Weights of a small transformer language model: 8 heads of 64, MLP 1344 SwiGLU.
Each number is 128 + 24 x the weight over its row's rms, rounded and kept within 0 to 255. Layers, rows and columns count from 0. Numbers have three digits each. The size before them is the row's rms in percent of the matrix's.

# layer 4 MLP up, 1344x512, rms 0.0889, rows 612-683, columns 448-511
100:157114088147099141141108131113139095136072127129166142080117095127120116095114114130096138129066132101143133107140156169125127143091148124116093125123118110170142110100125124125091139109144148
093:115133129143110155090141116131139138155138105123162130167130133153129122137154127115124139149151156152064122101130142164117128164110109105117151099178101198112135151168099133150148118062097128
104:158128136105141150123125121132125113140118133107097118158141165174142126133077106116122115102104185102137142111119113127113144139121171117117145094126122109110106105104095115129123132112136140
101:126134096084119109133123104139158118133098143138136102113143136120149106140125118104135107133135122116134100159132134099167156121135161128161158110165112182123174118115156144121123128122154068
104:136141116139154099120140090187104135115176169134152105120083158129145115129108123153089160125134130103123115118112069124116115132121122173141140127151125145179135141118091126115124144124116097
102:075117109181103142110118097153120114168112159153104146140167186119134133120155148153105100082128101084118137129125104106158098141130130113152122140117104158123154099116146096123138154087119114
103:146126111111113117108144146106112178130128099065116072117146159129146144051110140132112183107134137132130121134117178056132182147114115123132074106097117125119136109125153182173153110148125105
096:168109106105149077110065140117119153148108096081099128128155133127122135124131157111135120141124139125174154114117127092121126138140119130093116140128159111127113146130107116112107117103157124
090:111111116112122115062176120132182156142164111089146158122068104142152120149119122118105129188087154149080142103186123113154126121127121107136120174112139102128161116187149129127102137115104144
097:107109120131138111125113141118197115125135135105168141196105108110180140139167149101109096095137113121124165079124115118179153114120127101134089145113129110128139105135124107146109151103093103
100:109100135148168115135131124132131142112154120129136131126131119140151172148141111139120141151111067084132104155141150150087136142109106157070115095136110149130094140150154111161103139178118124
097:158125155136096096145123127158109107115134164164144122148115110088104143118124171137120111128094131203086109103138167150151144116122126156130127108157123135126110124123102125166066176146092122
093:115152131109093121120156160157118107138135174133137127094110112117142120122132160137150126130151132099140133151167132112131108154119150085162142149144151159160130146108125160096135123160115123
094:111124139091139131098149137136159168132140137164111124135168106119174170151108145115143101125122153143110150105172152164084168148089145124125151134098130160096164128129120152143146106150111124
094:141099119103146126122122108107135090144139115127121167114127164145129154181131116138145130113151155111061131118095114127112131141122106098142136129120128128138139133140143101122139173168141166
103:105114143147151149128153149109139090130178116102133100119094167133136162111117145099171144155117166146122124125121181098137128117130126102129117102149081096155167138114149132121098119110120158
095:160163118137124170146121159164114118194152168131171130092134055123104103127155181128123113139138171124151101093121105146149104098168090140121095135091100124123188122129149136146080165114117134
104:119169119141095126150119108085112137125154124132143116144098120114132114099119123110134086114136130128171110121157141174126141101141102143126137120125116100128104153100127149097146102145143125
107:079120144144125133156110155087122124157167140120133130129120106124158109120114115125138159119199122166106091145110143128146103147123108151112146123161147151126138140127103115149135125121151141
109:157135106135129120122163125116134098167150120100148115088108134132099144130089125145078142170159133084128110104104110132151140125090107166132097110111111155128135140125186129145130157140130184
094:095118142114114099122090126133103119120144125159171086170127169092138145110104129125119132144115140159127117118146085150114108111123120085116110140152130108168100110164135154140127138117137155
097:096146118158153149122110123132153124134136147086132107165113075155131108129108151118169177147140107121119087104096109134114146140145144133131069116132099076175115132162125127168133090121122101
103:110141116151103103124131102129088123149130125143157147134153133144146092128161126104145125140160064133128137110083128141118119118117120156121110155165064153142142094134097171130105115090149168
099:113163158125139087101138109145118149108093159166095167100162171125103116141144116140107105105124141125069125081118132169114168129112133170133081101164075141103165114130127127097095152152128091
101:156120160111103149135162111114135133181125081086099136095137100179143166172124110100151142095150155140129158110097129103124139099075104123152145162103100096129104111145122113110136130141159061
101:133123138156139148117120148122145121150080164155121127126132123138151073156074131137117107161096127118148103123153124116118107068119162118108107113126168135122085115176130165142120102137111181
101:057159128136108121146100137144111119130120160085077159097115146136136136092140139124122156135067113176114142107115126094111144091130116089126137158161132138154095122115125120142118119136067116
094:145140099157161138127055134156128117117081087137183141159129168137128063130144099131130148152124140151091134126123123098143142152117118092111122106099137119129126143156127122147082117146136148
104:166091136111093129154081124132154094109118139164141119140091143135093127093134102096077137124122161110102111108140115146151132087145133157149133122121137167133116144103137132142103129109123117
101:167173120161090097126159123158144126103138131140097179070112137136198093093161093105155113150098127166119139159166123178131132136108164110121131141108160176140139147164121148143137120167150108
103:147162119141116115118147108155143155167115123149183102131157122159133099104107117168126094107115108128129125137142091124126163119098138135122147131124121170144173122118114130138109105125119109
099:168153141135119146154125118138148143114161086100103112107117152109124101129141134103148149115167096139111148129079124131142110146115124114142107172101125131148125138122114179150124107112106116
101:081096118114109106130104110116115152144117099173149146112100108172107087125104128165129124125118166106118116105117130142161182139127099144143095161102145095161141131135161133124142124127124146
101:100150138110123143081125160155085105133166130158168071071128110156105137111130143163153064140127137107119112147163122089139118063104097119171119141107106119139140116121128120146150105137119126
089:136159117102120086107122112113119150131125107118155122128105151139149162123131109151164174127149142137117138108100135084136128109137116138165119122128128127125156141153177125117136125102146121
102:144097149125136122075113169101154114112141114134113155147103145130117137121121130087126128110149172151162153156106127100138122185118127111120124122131130122155094098147104132116137117137148190
099:161111155144140102123108107125117119136162119112138080115127091088131114145120121147118105126108120091112080143123124134093154113173162120159134151143114142166128117149113120157107152142116118
101:090103138168150109175065133137151156132115095115145107133125117124132132152152122119165144121142147166099112108105122162156131142164109125104179126115101120182131110168128083134150147096130112
104:087124123104105137093107125136136088116132162151088148103098135147122147095098131084164162123150107134117158096134106156093099130192135095131130116138132117092133154112132152121153154108164162
105:154108145111100108101151147113116128104140112106130156099127108088092111122108168143080108090093119205137151137129097120154142101114132136138156156129121090135097132150127179148147104114121127
101:107113110123138133152165132065117096120109096105178099112130137164149102133167137118139091111151117179127110142124126148137153127102127129076141123130145152133139092131155108141146124124138161
099:129152173115156128148142148123119169109108099098116119132089106134131126139149099153119135164105137144116148114095140129126162122116102130122119093106135151080172103124133128115157113123116080
100:140099124175079114117100111105150112154151118112138189166128111132123107101154147136130134119116118136129179153174112142111110139142152137085116109133100123139102128116148153107140140093136075
102:109136139119152123182159143159129151119137133136118167138116121116146114106114155152126141188173113120115112135141109144131116163178146149145134054125133174106106155132128190163130167140143156
100:121118090152135137135120111134122123169136134123134061096119120098118154137121075166133144141113116135109132127110093112138146105168114133087126142142120108120170132123145113170103148169110145
108:163114117155115097139142140150127147151126124156141135142080131127135175153087096144166105127092132122124141107168113139142114124113110119128184135123139125122120159130141120107142121135171111
109:107148138102155161132157143119083125095116177157105152152112093181180120142122145115091145138092152159105126094147170129139113116108132088120101145157111137120131080103146133118091137128143146
097:134136127128130162119144108145102167128142114161127129170063144137155138132116137163111052121088133109138135135169108125114103112131146130160137123121161167132099180149150168080127148120152122
094:146103157072129162147118136127109101112145139109165156118108146123132160104132134155137127132101133149115150108151116073116134101099089079105116092120129101081134127122108130117162124129118102
097:135079117087138175123102130158153111142104146149170123141120141143103126154116115150124092101074131129108083157150197165130119135151128159133150089137168165092126129141154141099147178119103113
101:099148128162140116152130092124097119124089110105119113147095114147105128073134108120160119103138132157115129143142133134112149171080138138114136141139145141124140121122151163117192156167114121
102:163111099184123099119107131100148148126139086114127079163158150144104105187147106149115171132105105141109147143108095149144143130130144188141090105117146097125107115077117138110106120112135113
101:113108114078114163112088125131151159129099112139096112099130121135132141092153123123135162090137142169181149169100150096127120142105097115155119107109113177124085113087158156129154120163113127
100:142138154137153125156132138193165136116121089129129143125123156135146182138126125139107104106114154113134121139130110106142175107139076162159156133124099099127132136108130099135107141110113104
098:165112129108116163121161113126109168121085157130094108123131132158121138095116135137106115174163127169122144126108144135098150136128131129162109133155096107145168108165112117144129127168142149
099:122139129082160122152158104088123125138110120145134131153038117127141132151112104120121150134101134152126122147109128141128127111153105136111175120161103175120150121125113178131108109099124165
100:147127109114096130146126155125092153078136087164116098094086106127112135112130161138120079152133162139139101140118166114157120130170155078133149128132115105115131084109142131115134140127151091
099:123100127140072119116103094121137107108090140100133146111144130152166104142104148154118084139132143162138158114166153123127126175090125160093116138067077117157103113180115153158155140089119124
099:132134120125145127096138114145092128142150110100178133141138123100172131142155088115156183122128139116131138140133151123160115115119125144102137087103124125184131144146107115149155126090118106
097:143119134132128147138145104140164120134149088131176122097112146112087105159131103102139127166121161125134137135123109100107118148119089134137096131111140140125136145105104137122142130108151090
091:101116160110129075122181142136106077144136112119133082151127133105128151069130128063155120111110127121116149099148183133138166100108120144090133099135125131176121102172150123157161107095093153
094:095101084147119118095133144164114131120159115156130125147071141156118183121153077154157105127120132124104116171108080120108091130115139149115153134121142140117116135140136137118099136139111106
102:160119142135132075182145110120119128089148083100098122127124105130157113111126155121183120133122114095160147122149124120115117150133103141139107155108140171153104135146139084148131103129106122
101:172134107077123108113152150139119137132129144185126112133149136171121114080118138100100161154128170123141114072104148158107139143143115155107152167145160131056145118136122144158155159134138095
098:100140089084149157146174116127104114106101103125100133138129105084125090139133143099156104108153137126129132176160158123142127164168113136105130123157122171127118139157169142150099127131179107
097:064134169157142118103132155094123129168143121150132131087066126070136146121111141135139074117104154122138160091120136161137113166098117134171137129135123131173132182125118099142108114133124105
101:079173154137140140152125113141116119141108110125101125162097107087133116159156167092110094075161146097134100120127124123117145126141125110140126096115100094091144144117157144174080155165145130
097:104120121129122136136136112104094115110107115115153078149166157096096160142134121136120119124121108137124105136089124117155201129080162165174110121131159136114121112089124165110130134087082143
096:132143163092152131112120115144135092142173121148153124107148123148174090124056146173090147087109102138133144159102181087122118121106145154178151144103118139134115104119128119145117130151114125
099:146130138157129152137112098141119121132123123174137119133134118094131123141138127131144133132167107109140138111124063182115120155125119115123127138139163122133129139150168121093157141128145116
100:113127139150133183130153151150136113110140137117122163115125100097126118116133117179130117111083168095114085139118176145138147128175143136121124130127082140122146119116129125085118112179133141
103:184121114128110104155142100148127133121071104115139168110112126116161124135184178123128148136102110127103102123160121118107129110111165080138125151143142094123130158120109134128138143069136132
# layer 4 MLP down (transposed), 1344x512, rms 0.0516, rows 612-682, columns 448-511
100:084108118133130107070105147131118103143123127109119099146105106141056132161131110146142105149141144171137108132133102151140088104147143120115177107141123123143115117123167152136105131114101114
096:134116103075084123157163108117160138141129093148124178079130112108173152126138162140130167121099131142113156147161127138113143086103147115125127127155099112144126121143128108087131115143128161
099:121138096119127163068153081145127127153159136146140114138155142130142164135125157165127123163131089105132183106122136137117138202125124116116132112110110137115117137137144120146113135129143141
102:128102097137090133128111154103087103122120096131121185127099127127148144098135103119125093135151133129071133145113167155151116144118118112124145156081143124121113120109081091139127104144164144
107:151170136140123103117169129102133144107103159122167111144107123153131085132116137150060179141142129121097130169120143130094096177095157093108166135110134136135122098112094125114119118133153134
100:102102139128076158076135117133160115143136156097169138117165176117102154119150122138090124118104132084155169136115164103140138121115122116135171166097139134090091090111122127116167121113150105
103:105139139114106181116117085142103164127139151127155166117140159160088130128136105131102132124115139130143135117150066114100111136104154127103147100099157158143052131154164074140115133119126103
099:161110177127153110130110109148128123153127130129121108120162089149095138127115112146104169115170140156141134150115147106109129138117103166103133093159160075161164143156139134131138109086157114
082:170124125145129139147106145140106110131138119145097139121133111147073107121111109128134124080140121185108114127116125119147102136117122095167144122106142140136161104126107152125095167103131101
101:153105138144110104132143138133179078083095137120120183160129120130162145135158129154107130105118151105107162095141142149118133152147145090095128123134155126104130142111160109094105116139159158
099:117182124100140153134126109168081152155172098158146108126136139137079128135093153071133123093139152087083101094120162122141158121133117146124138130123119155133138101109152128105130101133107114
099:145101132148118141145143145192139113150106144121158145124116194147088122154101131114128106107142113148118146129118142091123149146150106139130113152129154157155122153124163110144093105139156100
095:174091146144112105146102144140159117161084160183095127142149101125167106172142125101167165124149140140082123146133145152134146131118157095158131100119150154122114129096155124110121142118117123
095:109149104168167101176141128165167099119140110110156130130104109149128108126102127171138147124143110109184164115161096114168112121126196165121086119160129120162108096178163166097150141144095132
089:126074135144122133129150154109109113167100188164152133105097137112149141126150130121134140138141129135164114123102149128125140118142099130169140108099122126116151192067096096093132127150124127
102:130130077145147112119113174116115135106115135117165121130103118174126150081123114137129113124182094157093107102146115127139149139152124123147150086113102115121088137097129118087155139153114127
093:103162085107138182144107140100104131116132131114144109142098073096107127140122111118126161121114173119124104114087129151111161103130153129139135102104123142088154145062102114150101142138106131
099:140142145105148107099151106144163130127143117101172136113088097123139126146153128160136138138155105147134100120093110093075112130142183118125079139149122108153108113161110118170131130149148125
107:137102152099133108079111206096179139116128125148156131165122142163112133111095158139120142160122155095138132130128126088135106133126094130121134131140117133109123108114123124102128115115128118
104:144098160120161118115159157108127175095112096143109099131180115138147126166143155092137127148124132104119154138109119134148144142124142122140117141137127152151144080118186130106136170141166118
097:187148108104129152149140146153105110145127180124142134131122119216107140114100118114134139124136107127133140142148136122103097136167110070138162096165123161107143082131130130147111122102144139
101:106163132130177125123099122121126097139157163176138118111121150142154100141129108132130133104125120094104122122105139127140122103159137109081124126148138128138142118086132084132122085152133084
107:131098120158113109129128116114132097127158146089137162177144070110114147102127116168142120140121170144133134115148159110107157091135133104147105105114138111161115181086129169143131165128111123
100:133118126152114136140122100124102120168143168169086121137121158183123092146145146113131128089173105149100118078130096093124138115078098139109126140085137088171098079166128123127169150147158128
102:074122137087132113122141131092092095137103122116093142120116073088171122108120128170126082089106153149111106103135127178138156134114100081122126082113147113138134101108146109106118131153104085
103:108150161156167150077184098158111106108094138095155128141117153136065121130087129163118177076146097147129084107125150114085075119130133116088117150126136145121138141184123159120143113117103130
102:105164082143149123138116135117156132144094114132110089132147131173190121099084134092120177115122140130101171118113139148150125171114108081124121108085119152105102144150127136160108129149130131
099:147103130114125163180138164125142107153072096173145158151131154132136094108169164131142151121148090133135116124107144129143164099163084095137099092067094137077106138146112131126118144140153122
101:150130122140138081146102128183134178128089109104102117141117140150178109128106099156135127161134139106117162111145118118162104176151146120145077111128152109126135113141124112123127107133107164
101:111123141112137095126102125169132122152135110106099124157121123147114088093136094116142190148135144146165082164092092170169110114151110165093105161130148118119129137121125067141097116147108136
103:121135141116159110122120144124104114144067128122196099107094104155141112099167166116125108154142120119150117175124132138145080095168173104101136146165129111076129133097120154124122077136131116
096:109156095150130103187183119100122143155144114153100147140142125089129104172079126146087102105145172086143187112151095169161122091167116148144189144123154131125107136130121136148122129134156166
102:150154127118131132122111124171096138170129115134180139103111127123174096078099117146076108121048121142092147130191146171100148104153149140147136131152115103121146127087164102145127135150138158
099:105146110123142115136158118131112115128153133140142123100110146063154111131078099131121119113160133124112132150172171111108128117132126127133165176073136151118147128120122135128071144091112147
089:110145163137108113178101107118127109157071152114134198142108093099099116112138102095124148115101119120167149135075125133147136112111123114142121146082140129108144131120136101148105172150137161
105:083137166137099128119117150165145100138123129138149106140157132124170123137080141105108143115119199116128123121127172094181098129119125136079124141149108121126135095101149096107156133132127114
097:149132094116207070151132167131114133138135099131136118120115147115129109152082171150155129075102088115096156107121148104128110122114129112116111130143150133137118147123125116146130096167106121
102:116109146126168161100150115139150106137146120130108135142115102177144108133143145143100138118110121150134149129150123132116136150126125144141137146136085082158136114126105180119152107109100122
103:066144121154131161143083169141122114108142157150135111139134162151109134127151110113126174148090176145126075136101110112122126143154123155097121140172126121136137122122126137099151120141130135
107:147123114139119119173120089158099115124099146136125120129136133100116131119096109122152201097143116110161169122132090171118136141100130116116122134145153052136131163100134181142135106058122073
102:157125106138090123132142103144142137115151111140139154168101104112118145128176112138108107115149120139186158113140145131106132108121092149143166104122125136133132112113100107166153117120125123
096:104122170133158094128130124112105176137138076132124124119196084126109137160150167104160106156128140146119122097104138118163121112121123166150116095141126128131096145191112136079101130127124126
099:178137111147159128161157083107148161116092102149079123133096142133129139077132105133101164118151151143104141126141095128164139139108147140123126160120143131171167129121120129122134100092088142
100:090062139086155109136093142116137156123120115130112139119179169136125114155119136107121169119103108087122079123120135096125095138118128060128120069107049116123120100155081123127161185155153143
101:100150139125116142130180144104116170135128125129132145097083142111087113144104132142130121130108102135157110085100127145123107114112115154138113140115147056137122172100117129134138128144096112
105:073127177127131120133119106103174146137078119165116125108133102140153120107112178141131144140161142164074150127133083147124120112166111164129118066134103133091129126147144137128139108118094122
107:116140128124084136134123140115129085131180117160129121113128126144161138109118120159169125151129136174128135158113111123142132147144129112150134085170100161127088122144152064154166122104123133
099:102160097141098137146124104154110126111141172132168118129080166149136141111122144135152159124113135159132100171127116116173099145112139123123146135116166123080132108099106098150126144137112093
095:122128114094141149144102114148150130113146094142115177133070137102090100062146101122140145113079144171079153136166082098140127127098102071102111092148130143092160141108112107133127132084129121
102:137097082112128163132130105115114188093136149093111103118099137094125132123129106142157119091112085106119141109116117163153147169114142120097127121111115114122171109133123172126130149163131173
099:122136132128092105108136119155171109118112162140103099140133157129160114113111138120145107145134128101148130107166101143164111099104166137098161090116116140159119095101126115102112173120146134
103:110104166132141111151135156119097181125147052095080151147103098136166142148100108115117091123133143187157106147141124099125171137117132142141148106151133136120167109096108107169081136105135145
100:137113085110151096104069153156119104135086092132110170114110101121110113113147129110143124108093145109125106110142135144131121113103123122125123113124196098092152107125117090100133118173143094
102:130137152134164098141143099141155133149100138132123143145091118057157109141146134119130123128139139130159104120084153152145132098136118087140117127157105144110134084100085141073135132119116070
100:131180139087149164101136116118138119172154139148134113107130109132160123107099147122158105128119123105105149156134109131139128122124092100112162130151119101171150159117111107145126104109141129
099:081193151115181148104127116100093111143093137133162116097106147134144156075129116146120133128081149159152139093116128105174119123151100123107161083089148095110091179123166152145152107128164178
103:117113131124102128135101115112141139102118104206095113123127149157143083139075087104134105135108110136095135134121122101121094158120137116142127163155149115155159103096122138176145123098104142
098:120118141166118129145095139100110127135146119071116113134102108124108127101144117128129143100099118102095120128099151115124124095118198146151109185119156121129101126166153128133100122128136116
100:136098127163132101052114086129130081133139154161143093131111118123134166133144137166147154166121132127096076113091169143077135165074115141134111124138124124135090077103106128111155125113097083
092:142097127119178132109073140160187121160111136096138110111142112129142137162133117143176131147109086127109127133104087135159124079108144147100125131084180178183137097128140114142125133128115160
090:119137119154126150136115084124126089172077130101134136127123162180132116104121107127041102141122079142097152113195117096157108089177103145160144141163127083105122106091144140129146132144072130
095:099140158131163148163149141127120186119130149113119120072166147123167095145105150142079123150116127139130109101153153121175159099144112125131120157125144157138130123126153174108130135126128120
102:127149098150126140127137147114137154129154156093138100121103152095159131096142151134118095076103127085146122128128132122160156145138108138098094118134122138095132087087105163157111129132131119
102:148125143098121147149165103143091120138121152148147164129141110146116122113125139149150107117142118154116130117131100153121204110109107142131071144110138141126134111156097111101141137144106144
099:143126098138142151151126105139134121151090111113109154113155152098109168128101143115165102132078129130139160110117139126150117162132114116150138114093108162142139134158144133132187160120123100
099:113159130105167102129144096173129085125132125144133126143136085143147125087076132133157124125124159138135173118134191114149130134132097160156147094127094112125105171146138091077092169097144103
100:154106144132161124123160119072136095182103107120148080081120129121123118143101137097102162159133133133114125099094123099099130175123125171124134126113126134119124099157137130107144133138147092
100:083135136148083090111161105137138160094136161112169149085117117147151128122131152111156105142105152084170125123150114136120157144134076149140123121131109151080177171130168137111134136128149135
100:155147162093136134149100149118133144132147054132177109117131084139141150075090136119147130140081128119106106136125189139153107129114152128171169087100117177085114107157076099107114106106080141
103:128163142127118152105122103116133121112137111131116107099088111165104165131109156158115140150109126136150101119087131148131096167160119121141122132116102132107129094143130139151169115124137154
102:129122143113157156140143115154110123133149097133170129091134112119099121137138145138129162160132074126116119060118150122137194147140121126144133112137152127157153108136153165106140121128131128
# layer 4 MLP gate, 1344x512, rms 0.087, rows 613-683, columns 448-511
097:140142172138094106139148108148100141137137137130106110135110103161178074105129130123150071123104139131069087129132145100129097147137137093107119133142130154109119146112110138145113133105164102
104:140152140090169128116093083091142072111117147136152116130100141147144100125168150117133166111113122159124140095128157144145152111139161144118099153154155144147144138125143126110120075113104129
097:094129121118119109150136099110107136144092139130125096090113124135132104160125116071098085086131114112160094164140114144133068150135132141152092119113141121147158107146106150126115092166132130
101:106180104115145144092131151132139130147124155173148089120128129140139121118112087128114181158153101074092146118103115119152131110145136163172089105135117181103129141114103130113130106106123103
105:123164141125123117171103151102130127120172124172137122130107093117141093144127156120142158092127110164140147113119085061080125130115187104095116113133151131163118098126116120110147127128121160
098:157100127155104123131102109086162134159152106111134155138110128114153108099170088126173137088116152130168138087136117120148147125133139142113135117130105135099101114124094139121129166155147151
100:094145102094122125109093144156112158122178129120128131072110128154145087130163136103121156138111136156109108104140127114125173096113094114146152136129083135131128129122144146159146098115127154
081:067152081152157159138149134133060124145104078102143121112139106141144149081116103131128103158140109089148111133142091144106123108137097192090121125087164110089098091121112077166124162124118105
100:112137131129115120103094178158093118134145088126152108119137072148088108128110105110102126163186131106103120136087141158188110084139102114142124122116123119135145106134111131101139127096133104
104:186141056118107121112121146090127104157132129122154153090118144174134123084102122116130120112106132129167184113133123148165153151147128106145109112100135123141074110113104137120070120120148080
094:089071134181118145102101110171112117106132147123106127091131143109112135147134180138136121124117086139091111045113103099122118089106135099149151119097122158121182094159098159162116107095163109
087:097129143147137124150147129103099091129160176106131090106108144127147105122149108078109131120157142117129143161148153137103123107143141097145115152116125146133122125125111163147127169133139097
095:154155144145160128128095138137147096112136147106162139125100125186083109162126176145113174152183132131130148122107063110125106157165140139153141121125145111124133191155121131127086113144163152
091:082158090156094097112151134121118138121108104106115108086128152128150135139184127121116137115116138115097119140136131106107112110136113132121145104187134142099140133173139155112144113132114114
102:139144140151162133136134125148114106169151103058125135119144142160126138136169103126165126137109134091123106111106106129128171112124186160157160091157169144145081118122147099146132122124159134
095:125119147178094078104164119090148159160147105131117173102126171123162100091131125111156135082084108101119141151148154119138112175140099075135117115145139152125079127123156142167188136101173131
100:123116130141092131167139149123128123151141123165159116177101138078160118070152154107115121181115106154151120071092130150152176117141106159116106133100101137119128109097139149102114105117116107
102:168115126130119137127144136087171084109180143110124140059105138084124108116158120174123165141128108123145134128146117084138134160152135116084131125115120118126126105120112132174136088111121128
104:138150110121138113103086131122162096154127124117176116118114155150138148152137132161100108160130150140145122134136146167129158156148120127107121131139119121163111170137133208129185120148153166
096:123160122140117138169163095139144144092188123132111116117130102177109123102130128068098162127139127142142142134126115118108150127117170081143105134169102094121136175144142097135128154105112137
099:089123126112089131099115152102111151104097105149156147114130153142130068129108148134192137132111145115161121098117152092154116146117176150138093155111136096155169137169148127143138129114111104
102:109157069165083118121107116149108107086146140140120141130121132119111116119103147103091123131131094164121112118136127128107154151143135139146134141141125142136129079111108087116123065112100088
102:134147173155157115148136114116135117114119136145117152101137117114144187134177146070113117069176120115166136078117118125139112136123109147095136144148110152139143115194106104091115133116168117
097:099139116140109152106093119145122081125110166169137108167092195133106106150120121150116138131145113135128113114123160140163196179123129138113152109118134179077137081141149144155111120152143134
101:149148169107063142146122162139132106122146148131107139115093116104141137116105103149160117145113145115108099139112124116161099124132101130115124126109134157128168127142129099145116138114181110
097:162138083086111156137100134131133148149181133112125105117150147111175110110104153120143118075095111169142119118159163101146122128087171111135139108148109116106142125157078170132114142136122093
095:151138139147127131127088162148131084135161127135166119137138122098100169144145136151119097120114150117115092116142143135122103154124140113108151097110117108116126172114122165149167144139117168
098:072116174099098159120136138139113119086108137131120106124098101083117145165165141135122090127175130153118148113120131115158143149096159116116165122159142149092110123144130159081144134106164106
102:117111106124126110137101093105140110108175136159117140153110124116115115136115162141106097143139134175123090144089130102135112132140160130112126166141115150121108146145098149114128111198152120
106:148124103144122124120112095120128130126126127154140102073134098133112140144159170109147135155092156112088102137108110162183110144132118146113156142153127082093150156147141150086139106132147139
098:121093133100138136129099088128154126135135119140125111130171112119125104133142152087142138114136091147113089116135139108120170134133116113091070109117162104115157119140141145148145122157141093
102:129093125091157130150122145103123181136167106125161174126128167131116113116141115147116113126112108134155118127117121103125154125144157115135118162133119086123142138126129117169123179112110104
106:098134133130124104136118089107136118144151128137120115097096183105080122115131140119142146111140148124114161180104123108124158105127127142114148141132094111129154094104136120174127131153103159
093:127134138123107104086093117128129092132107103150110132116138139098109114147120161157108109177158139101124080177118145097134109143114135122142128142139126121105118130135133150113116119100159112
101:104111083114109119170125080116128163125142097142121140103077134128138162149143098148142145138095129129124146128172107142130158126126098102113140121186139121090124135123110114116156121156144121
096:169130143119130135129098109164140129124135093159133111141164125064180089088140148161161095137140135120106137140121105128094144105146149084158120142134117107131147113119109127131097143092100147
102:133119089158132171107157126121124145128148101123132129108145105155121172111133092113222123183134139140075104084150118135151095094130152126146131109091125125140133140111142133109139097126119100
104:110129114148132091109158105140181153142134094114178147134126121132130119142171138119096090130141088079101157104151131120105134148176136076137155094096119148149135136128104077166124134148153104
100:099136092126126124178111124140163116108150085100161088113160144154176110161160129108146144166142131061169138075141119128120128142140140103120140131125137110126140108091131123138110126136093138
101:119141101134087095144114082149165112154123130101101132107140152180167163090112120111110166163104128131090164117121139101169146118178092121145127108154128142163159133156119142125094139124102168
091:146153138132093100165107105144098119118111133133147124126091151177100126113130160101140157117120110143113122120170105142089121117110141137127124127168102113158100116131143152140121120109091144
099:131111124119111111117127118130101111081104145132150201097111098124142098120124111138110126125104163119133124160091156156109138158150150105141134102163111089107130137136136101149137108118113144
101:123099131155104127117093141121138093135141135138122098103128121153131145154085130107166165122085124078118114139125101127123135098103128125113110165177144123130125084132142099104124096114131155
097:086109140123101152142160109145129113084170120167081139098117085121123094110116100133151130108127133148127113179140130132130165125123134092087157148141127119131112175120159124126151131083103141
107:122116111146086146173149115124107122134135114141101152097144152100166137127112169087093135160138127127074124148134101118145152089126083119132155124082135115145113133113144169121144098153119110
110:112135121140144133121154106148139097126111127093119150109119121142118157150158176139134076136118119158120151106143123113101118127124136120141076078106127152113134074105123086155139113125142109
098:142116122136152137144140131124117117143143118106141111143139139109148141116145099111139127109120167180165095130112126150126120151156170086137131109172135140156115142073108139130130143109169081
086:113145132148122135147118099144152127134142092159135144138129153104122091126124126105128114135108111131109132137149122129143182144121070120141090134162105117080139128161137144173127121093136167
102:157114167117137098095142147107110118142123095119140092129135164107155116163164156129138129171126172156102138122124098110153116129081120141139129139161129103162095115136085131126095061109126140
097:163116116161160139156107154153133104090152114102106138157136118118131147146125151187143121135182132132118135141091151135101108115122152147151131135134128103172126127198113133166105129120163100
104:155157094132089175165128125147135145112125149168121146047124176137135150126164155129132123157102135131133086100131132103114166128101139130106137146107116165094145120150111127103098116096122133
100:106123132117121107134118121092115108074128132132148176142141150133156101091123154139145107116100075140124178129136126147115162168131150132127095109112112128077142122090061137145114127108146117
106:133135140158102117106123119133154112111109162151139143089109115122162108087101062101143086193129122121133164112167175116136149127122123133097126154119152141123142147112142131147141075115162153
100:092141162105128137092127096127142120135133145104099140105102108143096136082133133131140141187132102150147105081135166118136167119141103142135107117172112129096154111138117114171116128143167174
096:107165154126099139110139117154112067063106104123133127137085102142118125091102130175114122157104129138151153135079139093112199124115095132129103100149143149143113145166097118101153112117124107
102:170123146111127136150136175100100155122150110152139126108127126070098125081159106123141129101151121121152155137174128102129117114156141135113123104104140136107129125128133085099116136109087142
106:103128139132148114121119140160092165082144090103111142147125127095100149122177137105154150125111078122136093190116159119153143105132138070116166138130158138089114161146115153105099140181152143
097:192113162148157153118151118111158125126116110162107101103114153194130113148138151113124119123137094127113154135133139115147072099113116083177143110122089128119114134157136130106140168164127089
088:126121112170144105114110126138093160135083084143137097127170113123116110131151127089140118178115120127123118141166112154128134062104126117148124120102125181140123117161147120129128142116120129
088:174149104114153111120086099157120083119175166097143130128132135128130137103134125147148154116136140140102170121138146150147145138123127106106140115118133143131156125136141121153112099092167128
094:117106135155115159142160107114121109133161130119172150116123152138157163134085130128096175108173176096126155121161132134136096167107136121095147131115086089122133117125175162125122092135144135
104:147120072184130113103108133142118148091170099107111134156101110102146151167129187135154090119135138122134136126119140126121131145114116123165134122098156166112143111070154117146107141107114123
103:104122125113112121160153137115157130127113113092134052146124100145173128144125136139150140198138108101116160140140138124127135118095159079137139089135179112142103170127113163126084134134141113
107:142162120125118121085122139159118081172158137137144090153144100106130134127115143158122156129155169143130099143123137123117102164090145117103130119116178103140135119077132144132123144117148127
098:115150121131123106139164119130135108145162190099135109149133139119117123151133099101135086180111104101170143106146101135136129146104162132121168122129141140105100116130151133104121125122094156
098:129109138052119102118145120156135168088161161105120126135139133092171137110146169134128135140133119137134141134123122089180144135143158160134117115129095135154102120135126085164097126160167139
102:148148106137113129148145148131083163129149110122139104123121094088141131151137131118146137132100154134086156123187136120159119145144118108154102125062146115143119168115088119113136155158074135
099:099109101102125132095126104114122140116117150124131144103151150187156103130134136112135095179100135148124134093140076146161105181157114131110109147123141103145141129118130152149122114135159109
098:130134070130119145146086097111137133086119153131108174132156132111109110142119086145093149135108096136130170141140170119138119103159162103159144173140117168087113174103157105143104101141157094
099:094151119142157089137136144078094109154155108122121153137137107130121090121135144127147128137134101154151165144159142152169132124093107121172164096075123142128165167183151128108166132111122136
102:164093116192140139090128132109135128098104113153101128127154131142107159136163203178140129135142155124114134109130105095078135132133134126133110140124105105139119102100111133115152118127131167